config.yaml
vocab_size: 21411
norm: "layernorm"
norm_eps: 1e-06
positions: "learned"
qk_norm: false
init: "uniform"
init_std_down: 0.00427
beta1: 0.95
grad_clip: 1.0
decay_fraction: 0.754
batch_tokens: [8192, 16384, 32768, 65536]
seq_len: 512
dataset: "wikipedia_en"
Each number is 128 + 32 x the weight over the matrix's rms, rounded and kept within 0 to 255. Layers, rows and columns count from 0. Numbers have three digits each.

# down: layer 3 MLP down (transposed), 640x160, rms 0.0659, rows 151-170, columns 0-159
# up: layer 3 MLP up, 640x160, rms 0.138, rows 152-171, columns 0-159
down151:167104072189120148126118095181156155170147109104161097114082132160129131076107091122096147086162136106159147120141123110133144102134174150113126087106101145107137124142168113123110113133099071104129126098092119090106064139065101201123123218139145113147142091087128142151122133152138154151108163113162126173084104115133086148133124132165122148135157178154149144178124107101112110134145135113170154148120137124196142102108086135144135162129177098153104064182124166071053160108096119
up152:130131098137128116087129057156132145122100207138155092128134169122101122133141147147125132129122097084151118100117169160074135147115087151140098160132110108149138104088062130096127117099130162106130133121148129100133118177131110118128084109133134147136167107131092139132104145136102126120110130149113069090173126074129116117101146125069119103102115141125077150140136173164138152118175126160163074155109086105153121130127128196108184156155060156129094101153174182161113128147185116
down152:106086131134175103170159158137149073137087113158101210097137087106153150110103146130147129113199124115104119158086137119131214112175146122146160131109147131104119138157170141090124124130133125120116139139148169159147107120114146186171171137107083100164117137178107101088128148103107134107122066096136114095147117166155127115141130110135108144133171106063154132143082152099095113103095153135114122141143128123107186100136103087144138109110135132151113103109136107151120142112107090
up153:225143113088131167167114121156128110078143165052122085087165116149158091142053105233184092205116122129083112099145173119085102126115167110183132129083158122112062146182129151119141088084134111171163194150088121164129206115086134117113142105122063103131150125135109154124156158126105150119132117156130144149112126102123068155049176136117107150078143093119133118104154097127182185134044165145171126000094080137120102145119148073187167100136134108141125117100148132077156130179112155
down153:141103091093098118101139173092119108157156117128113129111183159153097130102179152097111068139039141171156129032113064100088106096187131159191154074185200133175100199091097099085144157154085164106195095145112141075110117170150175161111118201126131201091148104107120156108058163177213108093145140141072081151097226080136196153145072178153068161208126084045104126195129126147110113072046104139084108075136133124126103117138127087171177155167117120164107149127163084128136122157161113
up154:129108162144146142149155095152160139120102162100111170087185130176136135136105114115069156105153139103151103113162159065167095075144128139075152074154145172181149068139087109147123111061118132144115119146078191131132111164139185115149107101177112131085084154130115151093200128103116113150102067100131163081076133096145136088148123086127162094096152153142113120192100136152149119100104153103120116140172118111121079120195112109160081175111090141173078186091142166168124140121091146
down154:157120174144094131096153083112142149122111150075159129102107154130074172132143130134111080116154131137163100110108187086110166121122167122139103160153186147101110132188114127120157172134094142068130131157139114127171105130115103116102148142126140096116144117110113109139079176118150132116155094078104150113151145106149110115098161141126117128159111124144084105155133089115132136090126090160140085178171148103206129206073128094129111197114147106116074142164109140117109146104158127
up155:130102151095139150174120121133152106121085067160145139112122150120079194119144112122124088088124156162082134132138103136113092091100132128143111106124156161104112101185075189106103130124156156153153134116096137137104139105095109072138102130146111120132158121118147162122168157114148145106050102155093100128159122101134112122117127122133142108101149109186114143147135144158162151158102182146084156182134128139096130195116138148087118154089168166159076126114113127153112122118143148
down155:155112168125159120141105092161078131148087060112135144169089161156130190143151051110132086147145092093110115132072126117156152091097141118129092133080159130086097137170129136158095168076090119137151152160123182128125144143122124117141114178112132105164153149128144111138160167112107143125055188118122160158123154088165140175136118127140153141108118104138067121131143135120149136112065151106147154163122152111111121133115131120099097151140164172151146125110165111125085101093111143
up156:129114122161067141133177077185117148168155083096131115118120100188093138098112173158074151187143156070082094161126100147129148103092062169164135093094173101114148144148147115141096159146196155139137172160088158154164094128143168124107115139123134113145149196134125082139147053108111118137084083116156120166174065142115112113116153118112133166133072136085112136125144139102121085104156145150096149159186168154137100079098126141073151113134122137153136156138132128132134175177102169
down156:116146156179111119167121154139099106089097162159130124142139124114133151072123139142128196096179089147158118117108065167076120126129102166149122160090105144201145084093123109112076056117087168154133118115112172156075111160116165109160109119155142119169132118107164144150164125130120124125112134095118097159102135168134078131190153078159136157143147129107125111095128146123051173121186147085071132117118143074072092095142135124165087090163162135132132122139163080181190144135127126
up157:120182131095100133089146136119143128142116148146103136149094148112146136162113113139137151178097123135127056123126182111015083110121136219092056099167129156117105150138123153134179170090112143100155135063130110126144126155158091102093156093098123085129115145140116158109185118146159100129115124095115152140149030085149067121071124119121136133080168180101122079174148181125075121177161152183100104138081134124064163212184145158105129118027173112080149126134129166127158165210183101
down157:132167111138113106182120149111172050069137076038178136177166128157102120079182208128212142104215137159118157107136060151179140104138191044157193155125173137120169121081133055162066150187115077111131126189168116204089123096078167119127073190105159164101140141112109057161106099079152118105165109142138087196061178174153202126125114077112124055199134071224146166081143142121133117069083142110142098119186099105230096036076208114152105117197090120134050153081058109140113065129078187
up158:103135142093183107141126125118088115144123090156123148143148236120135126115125125075070102138168103162126127108102112151107163164074108080149149126135076124198194145076085090151085075155185129097154084109075159083109137097152169127138149142131120181138178188122134126103103097099085114194128092148077108126158115156217098145115088128182130132152146138088204077150145126105144116138134060137170087182087074137116093096181120155138102108098123134146134218134103115121150200136105128
down158:163103173118110103112126189102116123129118089103119164088078113166176114188104173159115191119118109177132088061177140127120143108146159084106149115093085138121101122161137165040143114123126167135165092094165076131119167129112127134127123128092142161141189139167172136190147087086129104155136109139133126158165139196072120175137111122110124136169126108122130120098157159166106152154093124137144104118100082092136189096121080131154134137068137080115137127140161080123116139145097118
up159:081121107104150139103111108123120132152177109135101168090159119046107159182154142097135139212137096138123068143115146087160177084164170102169143067110133163195151116093142150130155141139143138099118146122084149096136168205117115093163135066138108141088127142164155138096119061146097153141090081114123136139166107066090152152193089146062187162118115128150103163148067137152097129139115107161075153114149114145105114124153105117110109116201117102144166153103139130130125157119177105
down159:158117058121170152100131174104114123141116069155134145103163114141104125162137074053222131140202136129129182174108143113157134131079146106127088134085164156192127179094167116170117134149138125183090153113198145163075117090052069116147151137144113123107126148104145046083079127116111126110118070137155184108153107109147095204094155120151162112110123179103179128079142128159098111136138135096096102137120092084088152105185148139128083162154093108143159082181129074167172134112128112
up160:093151162116144117182116073142138092093149112169126101161176157092131143117057161146145130120124106120162153081136143138073120108123115126188071055119152126135141147117090182130145153165097141087181160106121115143148103179115127151105165125161074143176111091203178112137056165110104103109147130136095132069142068151090173147153130106117146100106167144099143138197150126108104054108151105153168107176130093090108105156155121124153176131172115071136103175118101086133152126120133149
down160:174101135123129093124114169100153115150145121129191149082098203145114093104143159041154086117186161165092102138112148104173124112128127094068147171130094184114155161120153131121106165162158177144127068089152147095188160068156106114099108096088162119142078160108119094131152145093099081114189105089144171138094114143161091107192117127127118101101132107132131132134125097125145135169151151136073127162119147147126164087121153124181143137086124118175079146123119124116085147097116132
up161:144117089145164149153158158083125150185037036163109072057155201221185171111173118124122111147154119155144071113112144118066094152055108054150139137128090114126116107134162157103202164112138145195153099119125106236128136114137093126162170154108148164124155155131107143171119115111097101051176149113134165213110143170163105152173131091179071188157083175075170093105089166109114127109146102122127146044143074129131130096129149158133135148026094139175070194109132158137037124089160194
down161:112083107103094155183143096146151125099228156041148115177075035134143066194136099127199121044105093140161136162102146090207166169148135202083120126138106128142052113171124096157122101097106181036143123170110141063099125125154180146092115137102120083095096136147097114149088113121095189195150112148145161052221106084094102070177111089133177114109164098170152095184146096147176165125146192127121121255152193115122117136061117143098075167145096178152178049090174153074140078180136063
up162:150136089099115163109143131127151133168147118125121161119074134154107117107110046133181165091115164128104128164104099122088187163125173159124130065127115096109119097165197086162125174128042163124124092139113096126138169106164150151120060074070141177141132105100112149183180077145120118207175098144155133129132097146146141186134139110143104148071157143165114115123121101153077141147178098114116093156115094149113140149146141165101156097180139077119121107143112101104149160155110093
down162:071145176156175089161157164136082150077086135121103110137103149149097157133151167081100112134167131153170142158117136108104099062135108148117191194109107171194116179131104103177128053157216118174096155172136156159106091139116140091156124150145146128133142137088088139152103175097138124105097099120094126160157167141092042094092139123123193103067093057081149117137158099109187152140109112168104074096169192136122115167130171141120061153071146147141141159122086085113075133098159103
up163:126213120085108132173097134153117151073122104083111121063130182098105142104177119173132142129153119108167138122109175069166113128098119120148131121146122127118137111155056161159115103151131174181090160083123146125106095141118237140085090082134125105070085126114144113168069147092141090146114117049109071181111121091138173143140136119175115108130170139170095095120176121048123171118149117187168109098109154095127131147152096136102170141116115090161114096163149130186104098185129148
down163:121172125126104199042191121213113141124173140026121000183131129149128153149134073157137164103137199060107178101157143131132132115149120178109113100129172097097124136165135131109166174136151177100161174069135101126103126115099146103150099203114096125123126093132092070070078145147108067151131202155160138082148120092077148075126127144163162122136104141115137116132135066117085132141134158099122140195136174104148103112132110137101142158117126124115143118101096133117136134219114119
up164:129124180160131175144138127158152147153047091145181143100126156182138118137127150139139121136117125144150093145115135103139128143060159130150122093105096101083112113135133099122110125134110094132145101113137133126157091109168132099097125160151130154088144144164155112108154138122142109155173100118184099133132086158158128149145117100099098103129133167129174103140101102113108099135106109138112154086163139130099144094179194128115185143135155163065141155118110165132060115108139164
down164:171132131113111134102114189149154148089125141137170168124123084109095105110162041127149159123173180134136150114144121096137127122148099129128100200101156144110110137129113166133112116069120133153124122149171119084113138122132142120089124145110154137123120163151137135127165145135092115107151169129095141132160114177129155145144151166143101139098101113140107105127141129094103139100072139134164109102115091085122131113118141089096158174109192095128143144100157125160106087085119125
up165:127154151126122064123135130099149136090134133139136092141147128159157158128114087105115128067119074123132123125114149117165163119079147158115202121138095134097059192165114190149149087131200082138151116140140115106125067108186160105115149116131162150165131207102156126146195108116089105142169136104119112131149113127115140179141080117121107121165099119122105136159121072135090159134103169119062127131162151109160120170113149101095120126046180204101056163113186121150148109075091105
down165:171112117133099092157090119121167127117147106188168119156145123131108147127116111110110114124151121159072126149133137141151144116132109102106115112104093149090101121108144159046194139105133160120133183126134124136099162097101111121116137155135117148166080145121109172135143115067121139111087109151048160116155094173137157147153128139139107148146133143136065182153069137056102132148148115146155101139174110128146107074112141116103160153094096082154160173151125104141149103160178139
up166:101117178189124110081132147129164156086138184115121125073138136118168094224170156171166129114080126128061105141135160081149071099159088176154121163171109169118132094138148137166168099130074123148149135079101141127115094130126107152164092084116059050136128112166155107111126145127161109119103165141073137113126140173156098164116159121084148161142089102102177117137112132134115085128123130079176178097131137115112176100141107087123129152107112143071108099100097104142144106170146110
down166:180127116076170155122101103149115132110117159097121100107118136119112108134176080160150103155157116085086148128139128099119210076138091131075186185132116100101131145120115169132102121097147101134123186124046145105128100130077137116106155153048141171164130124123107105092172134098156103151200130147140151186183082117120061117122095160097180197185165171121122210100143082132127139152129143112115084111117068156170053147130168108145132095110169182126053121148171126098135110118116133
up167:090155127104153098147158105134116128113127133159150094102135132143094109128127120096095162125074145080178150097107117113175127147165187082060118112105152136176100130168168161146109148125120082116074157146147080159111176119152139132120108079122124089155121116152134151146249061146129139073174110132119098124088080132141142122113119070122128085137107091183145160128136090156080181145067150156045133116165137145115182097115103138069130083182139131123140102136106169152150150120182171
down167:116103124145110126140151114136123171100156138111122126140150180120121118169175111128166103143063096087103094129103137123152100138083082131126154136122135130164090092137100093071124103121129106114131137144119101169190069078167104142102114193139137134095107137143086106153113142087116129148145143115160113072107121133182135152133181150129172140153183081151115086167156125164173125046153134157142118073141159159112149111105140119148117147125087099168191119140130152103116122200077150
up168:166143130119142148138088154153123143144086162153089107180132144150122154125158137156145082171163069208062096111153104091148136152114086097094101128107127147165106093148053137138121129121199153080169132084101166173122193060060098110125101155115181190130075128123158116137087175116141171138139208113126226102075112115139107106123065161143141112104083140118158161174123165095126082097078144140083164137143140082125144145128127208144102123118173158135089180038113120148113162103101098
down168:094098145150132163110125060119164138173183106115111090128112159136151174166127088110074114143158037151106123143123134177092052137092135138118096088202089088130143115124084122165143158107110168165156148118109093135174050117104158057160157080200119143119172135129101151131151150173098149118127160169086065129123194153129171114089137077078090142071128136134095157122137126173135173179113103085165122121142176149103107151114122159120112107173119125156104100146161109123126075156123196
up169:147137086079099152154111139129144122139144109119062153121093138153097178127115132102091205165066099097082128143098158097078122123131140096123125162103093082138099128141134138151139135132116152164180096155078156117043112167151175132118110127145122173079105173126140159049104141111093088133106137128180079115096147144132162116143101090117139129135137169179102132207125136140097156089162189131132110172183089122145109087144066133167150100091114137137131206115137133156127153138129168
down169:128156136156080130126119118173147138138147100114107048141141137110142154145127129095151075094157102116102120069132142139082096102102154161166106133151149100143133127086085117118173121145093121125143074139182123156144121132140122144126187104145135147140111114152120158153098102172130127103128134116115111143169131102123198105100185127116140095181095128101144099107106117123122148175110126126151129196162135142104148153099108106098119148143098165117138082165068134126098142176147153
up170:099109173118156152142135165127149140148190049138069145145094123169122166099135132102143109189108087151100110125135143145176128137091130110205136049151124127156119119137117136139148100153140138131122095170132164097157187136093142147126113120154094132104137118183135117186087146100153172151066104138123189121111101155108131113121141153134124144121044097131149128137121045085127131146179129185084154126140157115113103109157136090100088156145061133174122104150148122142136109116124122
down170:169154115127157119130098158148159111076082088104105083121143102130111165156146098128140116180114137139102151152076139133134171063129161119131112125163117141185112165122119139154112126072117139121147070157161130141134113140094157135118105086104133096082138143136126132069156155133121132125114140150111113125159108194137137097081119152169154163161158125111096136141125156098100157135097140145142109151132100112179095145103111064142169115127136096116152143136156092111166143127120075
up171:117134121177149165154105086159149153164155120105166113102127119149137115112167115111110121103112130092136122168170144103123135186138095111107160139157129133187023110122109064202166098116139116121120105138137108185125103126096186132059153077110146076147097140131064148090106117185170132105152143170115136098147166066142124136121149150117098132151096193110105077152125101194113140136167090054139204127158191107101098137201109055119125125132070119174150136130143122165105130144098122